Weights of a small transformer language model: rotary positions.
Each number is 128 + 32 x the weight over its row's rms, rounded and kept within 0 to 255. Layers, rows and columns count from 0. Numbers have three digits each. The size before them is the row's rms in percent of the matrix's.

# layer 6 MLP down (transposed), 192x96, rms 0.129, rows 75-191, columns 64-95
100:141111093156107152093081109196122185123138118095119152134164084116131163126136170124146121132047
092:124113149133188147148123090099104141152113084085179141124116197072174239077116079140052153154079
095:087120122184141087132112167178082143139137130145131089161092145106114117146156125186102097104155
097:145105071180099125119118085127104212126145123172132093141192111125162106155131109114150135119118
104:111089098163133131133181115158134137080127140105105151159139163086130094189134061135165103105133
103:142184099133108148111156154155094071048117141088150146077119146132138146145151091071153160136156
089:103112076106141105118177131143147118095195151114132155105143075129123227157131189108051140116130
095:092104150128169161084173093197098194091144147194113116152181105191112115170104147128131125100150
114:118122127105149039131113156149133097113063126124174106127131163169153061106145093132099102134166
096:132142114096087129138141136123125121150093084142110153088101155186148158091101168175097142127084
114:136162079104113172124163136123106127151165107116100119137096188050103054156160150137112142168177
099:090093168167200163132128129037102127111127126144076118130145141133158124063096113190110170100111
103:096143131090112134126120133149111117075110169157170140092103126091076112110112093129155114140145
106:124115116109143171137139112173183138129126177145161137143109122128152140105179088177079157108162
089:160078057136103179107163118105189138085219163146157117133170084163137127170119133135152212124131
098:148123138116148120111113078168052186165160166049128089151123142165068109123140125124104153103136
100:178143077139111134134132161101132072041116126105167159137127082147142168122090161143083111145161
102:122134132110179144110164156162163118117106103140147085166178073147108109100120109137163092105090
098:115157143116076142069103069144063142112121174104182135136098110090146117123129147134107152109092
096:082119161126110142099103119119158116042113165152154142129136106152122012143167144118154049099123
114:144131147112125164166163143144143031157165112177110060111101137127163134129132120169141131116142
106:166072082173200073094134115072102103161070116108135169114148140160128134117124120057117088118162
092:126095222174111132141152121117082089163161163118172084082082197126146131139196095108125165118144
098:118107165159094134106128162135117120116170136140153185098154132152130162135103111101089138146166
097:153096082132160107153133162197145152136221098129098135128125132127128064132078141175139171128111
110:147132111061207136127135151128133111092070109125082132110088081158191093141118190171200121146139
099:094130168132062119119091158119174106087131082129120147138098130074086129105150103087113100123142
102:139152091136078142120189115115117121072140090068183127127109114134179169103147146155128147165118
103:140095110099085082209184153132072104082196138100157118133109108146169173130107164166134139166092
096:143159117097114112103107139151169109141141137135141074097093096130143135061110106130117056140161
100:181164114151148165106167056104141144174198163172106099149129074086063159148143094099130142074106
099:125128154102105165162126157135094101154144158122102099159128115070182146164122116177210125136094
098:129123211101156132126111117175112085125138149150124172105106153140126108081133089187140146182148
101:097139124066129108095140197186150134034099147156126203124124106149107115106068128119110160152116
103:107062143145174129114137139144143057161166217163191078161115146171121134109132140198125166141158
102:115161132106139139082139119127105118180105085135102061128104127000146208166197136168202141129150
093:159163080140101157125155122080155175128149169077095162146178084143079129165146101120100126109095
100:158137164104165117138080135139103159151100149122105134114141118163140251139073164139114122077122
102:117128159154125143163123112117188179157166144106104128173117082126146068175148094116154154136128
096:112060068131130140160104132104141138151108165122178134131147177133145150143114132155071151147090
095:149142019132096138101153171156119052087128128179102138159165090139107085144139155141178104114152
093:140108103130083120134141131152070117140114105116156144164076120134158171039212133160139131149133
101:148109142131143155136094101134109144121044108150150182123147124122130182102173072115103099085109
108:123157149149133128145085177125140132167176078130125147156198109100092139127160130134113081124084
103:146144106122089151101133105118165120095153079149045127145094157152086071132131153146128113088164
107:152131131163122134085087134135144102100075126107153148121146086123128062140134159075126078112147
104:140147156096049143165087167131081147121131176106147118154167106179150157194095204091128079087100
109:179131086124165181118105165142117147144133148126127156199151141127071219151161140092137154101138
106:089110132075092117164102123093128115102136182099115159111085127130184142162101082138127112152199
102:121133095124143090165148114142105137179116100118171120127123146095234176126137103091067120177107
102:147141195164120101172055107157098137121101134153125163125118153168090140081161146131142109095136
099:161167161121113133118134113146176096130122153123153142179149070080117135124153142152151099145114
090:164155166095125145120154154127078090175139124204176116091109176141186171171180087124079142120097
092:186121064095126158155109110128082128129056115141160144153073126159161103157119178159107145118127
099:128177067094099113155192096140100106036131140182160128103126122161139118158185202098170145100092
097:132138080159125118154099197128128150095114150117111131143162138190115110135073119113143090117111
102:142122101115121084117130135172102070103110164159134150113120135109070058155155133124166112147183
094:153054081089041110110161071117132138111132119151064175086042123150109114098129125124059185169164
110:096121101078124135159123134144072163125097120121173110144152137199174255134123125051102147146098
098:093113132143141116070151099073201158016104139130118163090122141157110120110123165135144171115185
096:064108115148110110097096169116171131058163126178105155121141079131041082173129129109124063154174
095:126103158169150117094154079118121160173186154150177124101154114103178201120175074118161184142114
093:170135059079075131169103147114160101129082107124094117119102103194103071090137118156109133089085
097:130183083079133143141118110154145137117085103119081123152144152154106000142088171111164160105143
112:109109083112105092145128127119156132088123142087150172160124124133087087159135081052105123117167
100:115106079151107128110149144175132134146147142157102104193108127132116108122150115185102065116167
092:089172131134099115149068064133211140060139085157068151100140090150078172128141169147156134123148
102:111155067103054146121124128120071120188196154099096168180150083075114160159139109112107142140126
111:147078092147087106123111153162129088106149159113130108140135091139127026114162101172191079162142
101:147172144114102101160083120168129101141134134120128152092114185139167115125162120126113081163123
103:192130072136179152098151096145141149063162154144105156100067103133098150124149119177136163103111
099:088128185078123153139145105130107084168120096147203068119151154121147101120091114112141156089144
097:135133096106084113142107148141114124048123127143138111161142086138157088121103133095152140154163
101:111107145090075078099108143130111117126057118095124171115111106130099188112168097080127105112177
100:172109236146154138110151120139090123201135130099174138112109204145153218134174090115093190160080
103:140135115152130123131128084143158115122123189099151141121096134093112160124096119132151124082144
101:177129109140140133092135179083108124212115120171112149138139149132160195196200093117081059162127
108:084162190135115132149089126187162116109092108137145114111122170101175153133109157087152180124085
092:078116069170164118095172138041200200120132169121135145155184141122086086129160087143110149063075
092:141204078096098084083149145140156098112136156185131118094085125094164135110096168101067133151167
097:112124092163176113148128115102141138142149145090187142196171102138085127173177175143157105117165
104:101159116113169097135164056148137111105125114129155056102155105147130169101071125183085143154124
098:096091143124124165134092092150087123090123124134107116110124180161152001100152111176164120128145
092:147186113104152107154101094127113149181121110092191085109097145111170132063192125182090134087120
114:120096116149078093131156171154079118104187124110155155086127116110095111127145162158129122185146
098:148129169154122141112121118106090094190135124099160144137166159119172204120139096086097168130080
105:150087170166144141112101129095081135093130181154122154143075109129149031128132172068071097129106
093:063132139149154068088154063211074139190118118170118117095126099079162120139132127118121111179129
106:177131099051136115155155172198119079132088117077059141124178156135102046148122133160145128121070
092:108176131094113111173083105152145146074122137138110117092130188127120154165108113102151130134057
106:132139180102131153098035105149130146170157128134113156166137118106151096147097128088175120115150
095:157124105116151115109142058146117157134085174086093133131114104136095185119094144067153120127155
108:151128147125127083128159098125143168150149096128128134183141125113117154144114121108112153132156
104:136080156075182135102129103097109134210148179112149154092143150132116064132150082078111130091143
095:086137125137144154136116060129076142120142147057153104143157186192124096154128164128123089168172
108:143108119175113109087091190163140097165132141175127136089108096132061112114174130070105090160166
090:154139136138058108101167137124121140154178144144093132158150125151133055128122197090130089129139
099:146136073107139093151080123146076115126127154123131111069058136140118088123078141127091145208176
095:136099093144118096094115100124037154113080159119124170141155083073187150154149111073146125133134
099:110139065123081120125115101109106127127095053110170199120136095164150223134120128110121155122117
099:138177162087076181091125131153118174152127101131127124120122056101089097110113123125155175116128
096:067160109105155142143179143126179130016097111117136151101127103138119091145127164114094104106147
098:117133162142081110136108175131087111182181160084138092111108068160114019169125121095160114161140
093:179090077166139171117101191063103109147112166092116117141145153185097092138060116140143118124116
105:134131068071098177159136104185118123171125086107149111155132032105145222130141125101151172147121
107:115153059145148117104134128128153079163122173174112133124130076123140068115065091185151136074138
095:128161101134140097089114115069147126162081114133122193120113145154147115122138073147065074133139
102:174127117063164084128160136184093078111094124189099078143134139096100157199072145210109193114148
097:113084138101154131124121146165152139107147146157113178155133146117110130083112147130081164164144
104:102129196134113114132188153092111136141123156159126175146134144160109163193124131111127158169145
093:170133171163149150151134171125087091183123105087189094134126142094188235118147066135107163148119
101:142106099144061160111171096131127107086158120131073104080101138133125189165128131143163176142153
103:154175148097159096170140113119092132108122114175081103099116090142161186095110127116077141083094
103:153123141118138125085180172122122121129144146148118184097138142132166042138166165125145168112136
103:130180120110105132112159169130167112162102135136135105048117099183155117154166134161169131126117
103:114058124109126145137156119081093157198089087125138157157104111133194098120107118123141100118111
101:103086089188140153096136149106154121157116118110163121168171161072161078163124137105168149099123
# layer 6 MLP gate, 192x96, rms 0.147, rows 76-191, columns 64-95
111:121108179118126110148188146113205155157118129143149108081099180168107101180109130107142141132067
112:137117156206094131109071125120123153169111142089212131129148176131131162118117081132110115067047
100:192152169114193150166123143143113152102141059108125076219039169146135140116080101091154174166124
092:108155158163083088143122148159093160116108124133164177154101144119198184128078191119153082114123
110:130181177119080068145141145134127083163076117132172141150124140161121176151151102099108145120117
106:116129085104119142152142159116066120160128139055119152121124123125133113131142140109057141095150
090:170143107161195115141118114152133151111185145137157097138144157116153111109141129163114141100105
116:161086139148093118107150120153147119180067154093134116153086124105195172144089107093130121132126
086:125118163094132146138107179143160151137145096125172084169118128130123139108074067143147120155086
120:122114169150066159089123115109114166142136124052196178126119145133113130103109135085128114101070
088:165135171122187199119091105120051153116114155137150082086150116173122121084096131114095126145201
107:134051126129137105154112136099062155136144162039133170160171141136113186127085117152147126093088
092:117109133144151148177086117161146127128140095118147070056161096118090128200096174144162142091082
103:168125112134147089132104156087081107174151157089127201112125129101116185118147095127107073097151
098:106105103121126176106142148119178164172127088101135109145152137166176112114151175106157076147077
090:143103178147145159143171144151126127172104130129100109153094152144155108152132086091131161129062
113:155137147117139145124080110127150111132129119119205081110135118191152101142118130094136120149141
105:133124152136065149117103111124129147098152143120173110117143116219108157146144088084135109123136
085:133136136108140120091075145147103110196132127115122100137171155115107093076088056104128123154090
124:154150081123143111152162147091111066139116145094164142095069094204125103170126090089118105164147
099:117095150133090171080136160140106065140114185088144164091107127131145118136100125144099149132108
093:205112179118120191161119111118128094225117154131139115172113192091139119143126158070097119146115
095:121106082120103122078126136139105147172123111169090164118129134114130088140152155127124130092230
100:116124070112115162123092125155096166145141127112162129116176149157095117127120099154132082119079
099:131148135158113133144108106097121129131127151055189088122170115126129145157095082127130105083074
100:125147144136098122098101182110127147122138064100089193110171131136162164115194103101082115158163
093:157163117145163126091110111179158135080151076107169152169129137123181102141133185161091119145082
108:082075123173089062085132189161124161140103133082101139121137156156110180120095098088082137124090
085:147147109132109097170129077126141116138121093108153109168170161153108082063116107124127116087123
119:136101144104108143139093110144094094108132140120128122177115122102202097179153092095097088175128
094:135158141113130182175149140129146120112099113091123179153131131096125147067172087118112119159134
098:090074157155084079137132145095074170156107121124108179117065120078119092127109154161119148113145
084:131061135173082195100091142111154140164141156118088106167137114136126190170101120085180150167113
108:123111209085160138140123097086090053096163132097164085138137108170183092117123111106132106167158
107:166159110143154111122136137195102113140201158113111133162139113088098144092176144114112163155158
098:155112143116119137186057111098066128133109117126171155151130167088142166132170109058077125072104
099:090115119124075092085154098094112122069168089126105135088097153099090157119165063078105156152149
111:133095116148144141120106176109138151147146125120156074133134174103151083139128124145049103110116
098:131122104147094092133166091119104153144051142073144138144167165115155177140154113128174147152110
108:148205132122110140183123144113149100142123123154154104132131248093132100135093111139099159052102
084:106143091160081051109138136137077103137065101152136155129099105133156175090175099190160126155114
094:120120178159163132125126081074201140099143126135128077087163141086136088107148098193180176138123
110:104137135160104087158151224065071100103151210115131152136127146130146138157132070104135134138117
087:186103119100127120117092130104092065140094074149117161116170127197159078132150115128155119171106
091:137161096133123122130144178141090125174110139133145147109114170114102097130125119121135113211098
103:093109153134092131105080143145054125120078074149171154149142133161149163145135136146086122127118
110:147103099103088096101165156086108123129149073119132111123073100139193139123151113119136138174132
097:134171152129108177079134115108192114145112098116154136091127084122168111148171110140135064057140
092:138100164182118134110172146138090160195062190098114115130075107093139125112059131083134127121140
111:133113138167110135124151106122124160133183138142140127091184143144103172108122095092096139120162
096:168137156135146098114130160118124154150107161110145110117153084116179101135147075084088134092135
089:139141122134118135182129192107160105141144105092143111114146098091165171103093163060180075165064
096:173135116230117060155105145092135119141112149144156109160099173085121098135167098138104097118178
098:128177138137153105081137145121139123105165180117109105137173094107136112060157097112096149116154
089:147171130166133106169153069137124092138014190152153137147142133145143187147089163100180170162140
108:202193175099100121115056144098125059114098097131123109112144104105122140098141167107093140146065
106:132089123121099119143160185103123072115120094136135139069117136115133107164066067172100130126188
098:132144090163099083080152125105106136149134132165154132153135151079098147109178156110081135093114
096:172118099156128128140097150076133097117147135045145127148143098153117180159125160122121129124112
085:147136140093140101186081134158118141175099106128124173167103141096152089136084090157098132125122
088:118123076153139060140157138148131116134138114136187092127144197142132173122125108149126121146167
098:089069107154119179083173167170106109184127096107130082084139114099150146156154116123122161144144
104:099117165085196111078109097158126182144110079092132162189092152110175142121162109089135135170140
093:151126117138082109071189160102129137164159122108145205133097147151109131141149146095138125152100
113:114124151142073172109120108131078108073111094081163155129101137220165106132127116035113133100047
082:181158093181099128138144119169118106156099120159153136120114120046131128140082123130090109132130
111:174136137138142092089117104108128149120141092092196094087080156150109105130092110100104104136172
122:109101130112184141197112107140126179175063133114147142141091128169138138115109171129136104134195
093:135095145161116129137139160100108106116109094097083203119163110165157068123088157084154138151161
102:116166135131134161137110156141128069076196119132135128166107146158086162101100086190164151141155
087:131144136154140142157145111057129156106157140153092087140074158081117071132112115173113108175183
100:133148117127132158090182144079169121119114115096117128122118144146143089110138132106102142086173
108:127164100092110134104168102180154124119097127131139137088133142127132091098146097112142173169129
173:134077179189130113122145144125098110152162122127184134105106203101161078154180099116060216163144
114:105074059119086129090140167123120096118107115103088121122142144095118168100112145099163150172156
116:125129130136135080148088138142087172155130212127176069136044116144174094188164129077086117176142
091:106108124186116180139125150079091161095132122157124146128137097099163127137093066145111131166113
086:068140160149138107187113116170165053129115165187173127148116143135136100156171145182138099142151
100:117090134176128143082126144113155089122246122086148115127097101139149139137151104151124137105124
114:110073103111140125060118121149114062161081081110123157118139142082104171100066147163092126147177
086:093109158138151122156073176131136131139176127127186094174152179128115161137089135129145134161117
110:179147077135145217102139111170131190193136172149099128107157130160151134172155115104132130106124
088:138170134084167104178107070105177116176168138090147110100124135104170098097168139147096117156086
111:132107177103155121150069086146150130168102123167130110128119163138103086124093141161146127125164
087:155055151149132156097146148075047091168117122111130155160152129106209132136121076158111162133105
118:118130107144151132096183191048101142143093146126124149102109147084135153158142178099107142140173
082:080140102104169099071115190122128152193168139144084144116135114120087116088078151077131054176092
102:139128068132158136121147059101120129106145150077183149130150098124101132110175175091119128160138
080:148131147129109141083221132129145195171151125132110155173107093051226103087166120192149146139165
101:183117138084152175146118165154110076141096138106138112131148105158129132104094048154146116114084
100:117141136083127113143098096127130172125104081149148118144139167139102124049166141150153129070084
114:074085124129153139151153143089063126133097129144125150069121183092150165134164173094067093103173
090:083116178135192162180148130094133198127092118132123089092119188106114148094052127112137156151155
111:126057180169121122103123141120139150118082108127133134144129154116082117152128116176146111120137
110:158126181133077110093052119101112135128193056098126114116141150167206136107123169103090154137104
090:173113209157146116174178142056115107100152144127140124124108159085198142085142144102126177115095
094:120137145120146067126096130095165117116143162131100155109070125139125080126121137120148096189166
097:129078120120198134148116127135108155116125140117153157172136161149176173176061115047141145090149
107:179104109181173150103122147151150089121177134120083081087140159109132102176095205146135115145080
105:151150147140144163145153217126120086166137135152158139111141122103160062100125127161118143152126
082:214100155170151122089190139126088170121099173073141207164129163130125088125132095104162185130158
119:153154102185099103101086129146140114122177200130160148089146148115138145156162125117134105206140
102:071136140126120132112103156045081131139104150183154095141082108133129138126150080135156073112082
094:122130130140110156085106190159134100138128117093163141130129102135093145112131144144114132163150
105:143131112080153158119078117098136103096150092139167155129114114129059162135112189154150116163052
105:145147069081138146100122105113137154143087133116151088138103127164125139090122124079194131117136
103:183127095134107131086060138114110165153112114108162139213101154143152160147114091107103096133183
095:107097137160143137112110128112115105107142086170182099077192147134135135200165129174063136053131
109:141125147092109126185112172095097119144123119155140160202072152104125219137179122110081107117088
083:144159084105087125157100096126123136121179123125091187156134151146152189145091108114151072092048
104:119108137136117120102160145085113145123099110146144097085087184174099083132119112101064147141129
095:117121100077133117050138109128124078094141096131162142102132079166164088164117119137081166072146
094:160128129136117103098098182147157139151103190179156118124138153099174140153142092128121177109156
106:112132154152200139144150145129086085130127077103140183136173148155093112072102124156083128160143
090:206095106172132165125084122119080130152123118066143129200106121177089106125079117086138171113134
077:189142165153131099072117174152121115115150109125151128106109128137145075129118147136155163072202
# layer 6 MLP up, 192x96, rms 0.14, rows 76-191, columns 64-95
101:184096137080210084134091171159148143091045147134144100133176145114165120206143118124110209083103
097:170111173085168125177135195167178140068165203155131161109110166162176096149135189156130118116162
105:113128147119129101145123134140168116112180185143128114159109112160169123103070128172088074159145
099:108075077063108157130129132139145151163132123080157108152127146129059119133155122104191154129108
104:170109069105131122125135131154161135115152171221154145141147155156142141110098100170152147138119
095:126156158155157159174111145147130166111141154048169148084131104049114138119126132085113116063089
091:114128140149101097053109142112134053108150050128153167104136129086097073112174101201090127127195
111:118075169149063130161206144170127133172130112067148108105166116155119096108153159133178109080124
087:123105112150116145102160121095111152128117141159115081182110148111082135117147127194085147110193
122:149089116098123160119143136145125121160165113128122158170072134088132171145119153208074125059130
095:083104165121117149125096118137183108155179137184087106145112166103101156124136121095176163143114
100:144107089172096089175137116145117150184123100127161122149108156152087152170130137129163138143174
103:131173133091163134132137130156169146132111135091139115150148120114087112054193099132164116096087
091:149188112210122151143145078150112166074155147166122123110153141149147098100142170090165167093105
094:104157074095083129117160169108143130175107153197147123106144112093107121105106108108112145151109
104:140133137137108158060161151086105094178083143144056146130082108135178093141077153109106125168135
095:155130173119147190140099134106112084091111148149144177109086126117109109171123098107097043039141
099:111125098157144172124099141120154205094113132124130110183180182158140109110168112084145161163096
099:153180095183087138111173116135126167144174144114162127184165106091114093121079144107085079130097
110:194109114179115110126157172071035073093144106153106094115132124103081149196135111145102154066109
094:114128147098114116118078134125099125145071166124141063125142163193076144147097103109095126116151
098:084080107127151132125122096095088119102123175125175130162153177126110095120139129117156144074087
096:149140152130094158125108085142145163149128116055117068054170114168147127163127120052156091076118
090:150125123106159151169081014096079104125101114192119201137198115065128086108133093106095106123139
109:146176150051167084101155081162070081122106113154111117074125113188140118158118176146172119142150
096:098121157119132088109101111187139106157112129148116109155132120102160118149108080136171112075135
099:119142117131081127147101176108133113142166200077098139109143102188159115054107081158141117126176
099:158126155067050132080130152118108121201104187131093089115142115148122113124134077123118097107146
093:118159126155182108149128144142124122138154149135156129169193186094115123073104139083124109151096
100:132125126154175095106146098117113087109104117146100147143157175102079116098115140147090142107150
102:110075133141145179094140120114133151073135090114112134115157145108172151156077117158142112111151
093:070149120162106106123083111149146156116131137144155129146118084160108176104175109171166142065133
098:096131198203157127154127164146078171193119119140140071130105122096176114114074179108104129134205
104:116098124176117156151167125161073087128071137091108062159172199127161111106130169124177116141094
107:130160107154170139166088101098097095129149133137108041124087165104127153141165107140135153156185
104:133077088108099154082166150127155160139164116129138071127111115097108144120130138161146147076186
095:123134089091115163137186164094122109126111100132152124089168082109177077116106103130124145086135
103:116092101123138083147083100113137090142188179103104107107126138124112207129088163093144109098117
094:084121163084082116149119124193118131140197133115091158142127107123157124116116147093101097151118
112:167095117141102041106108111143094075099137165117120170137120091134151154124120113113191118160098
092:095109134098144136185097162097133142126208143094139122062103107165120085123050162101129110153136
109:084175133104073061136079186147154140119182162172140088137108121089106110176166115138150145156085
100:107164103163096117083138193117130176176134096091137150164149144093106090188066141129135154132115
100:145157117074109113107158087148187125122173133164121087153142161173078140165097123181139074147059
104:061076130161105117097113090132150134098162110054112132208120126146146099117160078154118137077126
093:134149164137108117193129155144115148113144133110068118171129123131186126137145131141123103113099
108:123162131145086061172169096058147188131143161133142162051130140171158127105132137139082177109092
104:163099174164097144174114154164115125129098144133147139148124130095137122131121113130121123135140
106:123089126128106095108135144183098138103204097099140176126142129185098120183137123108149118156108
096:117082113097094107166141194089103087113167114074140145100089155115062127108145143174146093166080
099:111112176223115117165118099158096130154118122097111127152167099079104169069213137168125116090116
094:160093126133130057173159126098123130073094136167198160162152155130106125093130097144179086096131
090:095160165143124138102093116117129134109165103164146126140126110152070130181155141106188152156109
090:061142147107131101128095139191123148127141164158167101168186137109073142117089131105076132133101
091:163129122181124123095147099096115129160122142111108139113059069045107196135093101137117178146115
102:111130106104141157093133143075176176146145139094120140075143130141114085143163120100156125119092
095:149098124113139125083118177138122113112107116124177144111125168131134113132108101210127076063165
108:159112120070166073170177132108124150186171149131142128180072137068106113107090157153173152102143
096:106170099096146085113091133114140102124127115127137126121064153126102081059177142113076110128151
100:125157105143112177170138117136107155151131087131132151172122083094174110157130063093123071092110
098:092094117088174146170087125105181144183163155132130136099075132164184163157099131111100184139147
102:166162143105137135181132187113124193123184142154115150120132139124160151126072139124082094167093
109:113126142144142148151108148143172125106124144142165161100091125180094067116083135171135127101134
107:070077084086114116137091126129110121099074136128092132203101131109168133148082120095102070134180
117:090158116117155111068104192167190132187174115163141118099164118092139118121136077127092115130142
094:154144153190138144205149125136099132124140086131121167125114156105171182140088115141185052087056
107:104089090112087194157160135119135096134161127129096087128188110066107085188083119094121118167116
102:133132112096126153130221153147095132102164127114124159147083105119104135168113148166090137132190
099:108146130136111167155142170136138154133182109162097094153165125109100143109094106117164091172123
095:143137120100083139116125165124095115200173136177165059145049069073132130131164147142163152124100
108:109119137083170149134133154048107138144166128099149059123080152167127119106110093158121109127133
094:129115061201130131110146153156147162115157153172166115070138171130104080126124112122127131122098
100:171150097103066123065153192120082051052086086104151158132137096160153113143107077141176119138116
186:155077174178164146137134131156054109178121076079183117100111177113162106113174108092116209178158
096:086087083137117120120159136112149144103117093141143150147187094147135186172138075141147163093182
109:080115156189113154114152130180095116142139136158178160146115099138142119162139155098114145175144
103:141139167115157127133074122101130124123147112154128092071154088170157135156115094071120120151102
096:191125099091125110106119138133107147112159096137099097158158142111089166150198137131103116175196
093:109145109125134132094073130138172115129170145157148151123139118103140028109199143123132094202151
099:125092116101105102146125160151145043155128088120120091218059123151121161111096072120142131150138
094:107109126126149115132039146142174133141169143086150179141081159133158176091076100133124146147139
104:135162166127136073175065144128122100093106182157060131114136106099113142091140135158072077135138
099:115115169134108137143127104115142160096110107117102133124101141110057088146082112108126173137121
121:138083097130108120098203158105152136111185175145124097114101136101173150134185094143130126108140
102:145129143181108121104121143157103088066153122114119142136092131141109132148106091112110148206129
094:163049179146142132131079127107177094157128173130172145088112132148116113162112124165157171117106
089:174156115102151080194117177106136110099171063100183153138161147113078154151154099155153083129146
096:106115078157137187137134160132108135094089140103109179109135056146168123089129131098061128117161
086:112167132117131138091184143115154137121059126172094179140107119086166164116149101143114138114172
106:108121072161129138089071109150110139108084131141096121159101166068114120132165149118117126147163
101:162137133117179122089117133126074112136109130098106138149107108162134143175184138122208068163148
102:176156121120105144133138101186157112160159148194148091111116133127118124142152083124180146105097
103:113160123126126147120077080113156144128078135152181064146108167187156100167079143104126140061149
097:173128137138117086144179186202126128117147128099111098180126115107130136193096091185117125146161
107:100119156126154114072131154078118118152158065156071095098123144116178124194208145118195139132176
093:137113119073194119165112142176123102135139155108137104127117105184131094133139097126101133152152
101:091119151112137164156149138094153132129205131135115130137132117122129191090137080159158120092084
096:205173161153145087135130143100089138117155150117118139171181131152131153168103149126191101132104
093:126118119119202083103175102154153172140124118151091138144136091105186114097119093158162113114117
100:121123086119182075069160099119124162110154172142057190070160075101144104135130211139104107204117
096:160146089138103109117114127138138096123146171136135135176133114104038115139125134177087100171100
111:094139208160103158095086095077108121131106100108104136121150114142181109053130170115055134122114
097:214100151077156116148159144120113117124129124084123144125134136141109083086141130135057145124137
101:157129108157101189161130104108100134172193156184016138146111129084108147125136124134105108165120
103:066172131097114100114132128086151106161090061079115145099131143186144145149131168106167157060142
094:103152120085146086166180126151150098090098133141179162104160114143068119138111200096150122172155
096:162081180093127112141085109102165087115088141144093136103111100117161154120126124159096126138127
101:154132108158143063114152078149109205081144108126156109132172123194105164177103114162164107093140
103:126151139112146120158072127144110111135130127138150161122130079121145178052138145074049105145111
098:103115150129104110121108113064169148113102164101142135142130099157150180163062167090140166121129
100:105119109156139080095118130101143083147154120135118112046142162148079186155069111110150146133133
103:062127156114150142162104108106136169115126155120111160154150196139171133108113138172134131125127
105:134082115126102148118150106100145108086070045184142086107106136115112128190138156077203133129182
100:141181146135092138124213151152150147170166131111138080138121164131099119186103181136109106090115
103:105084090156127090145177093146126142143094090166126099139085123126111136116147156153167114082156
090:074110118131069136123190127126136138097144168099119135141157149147106171135160095119098083133048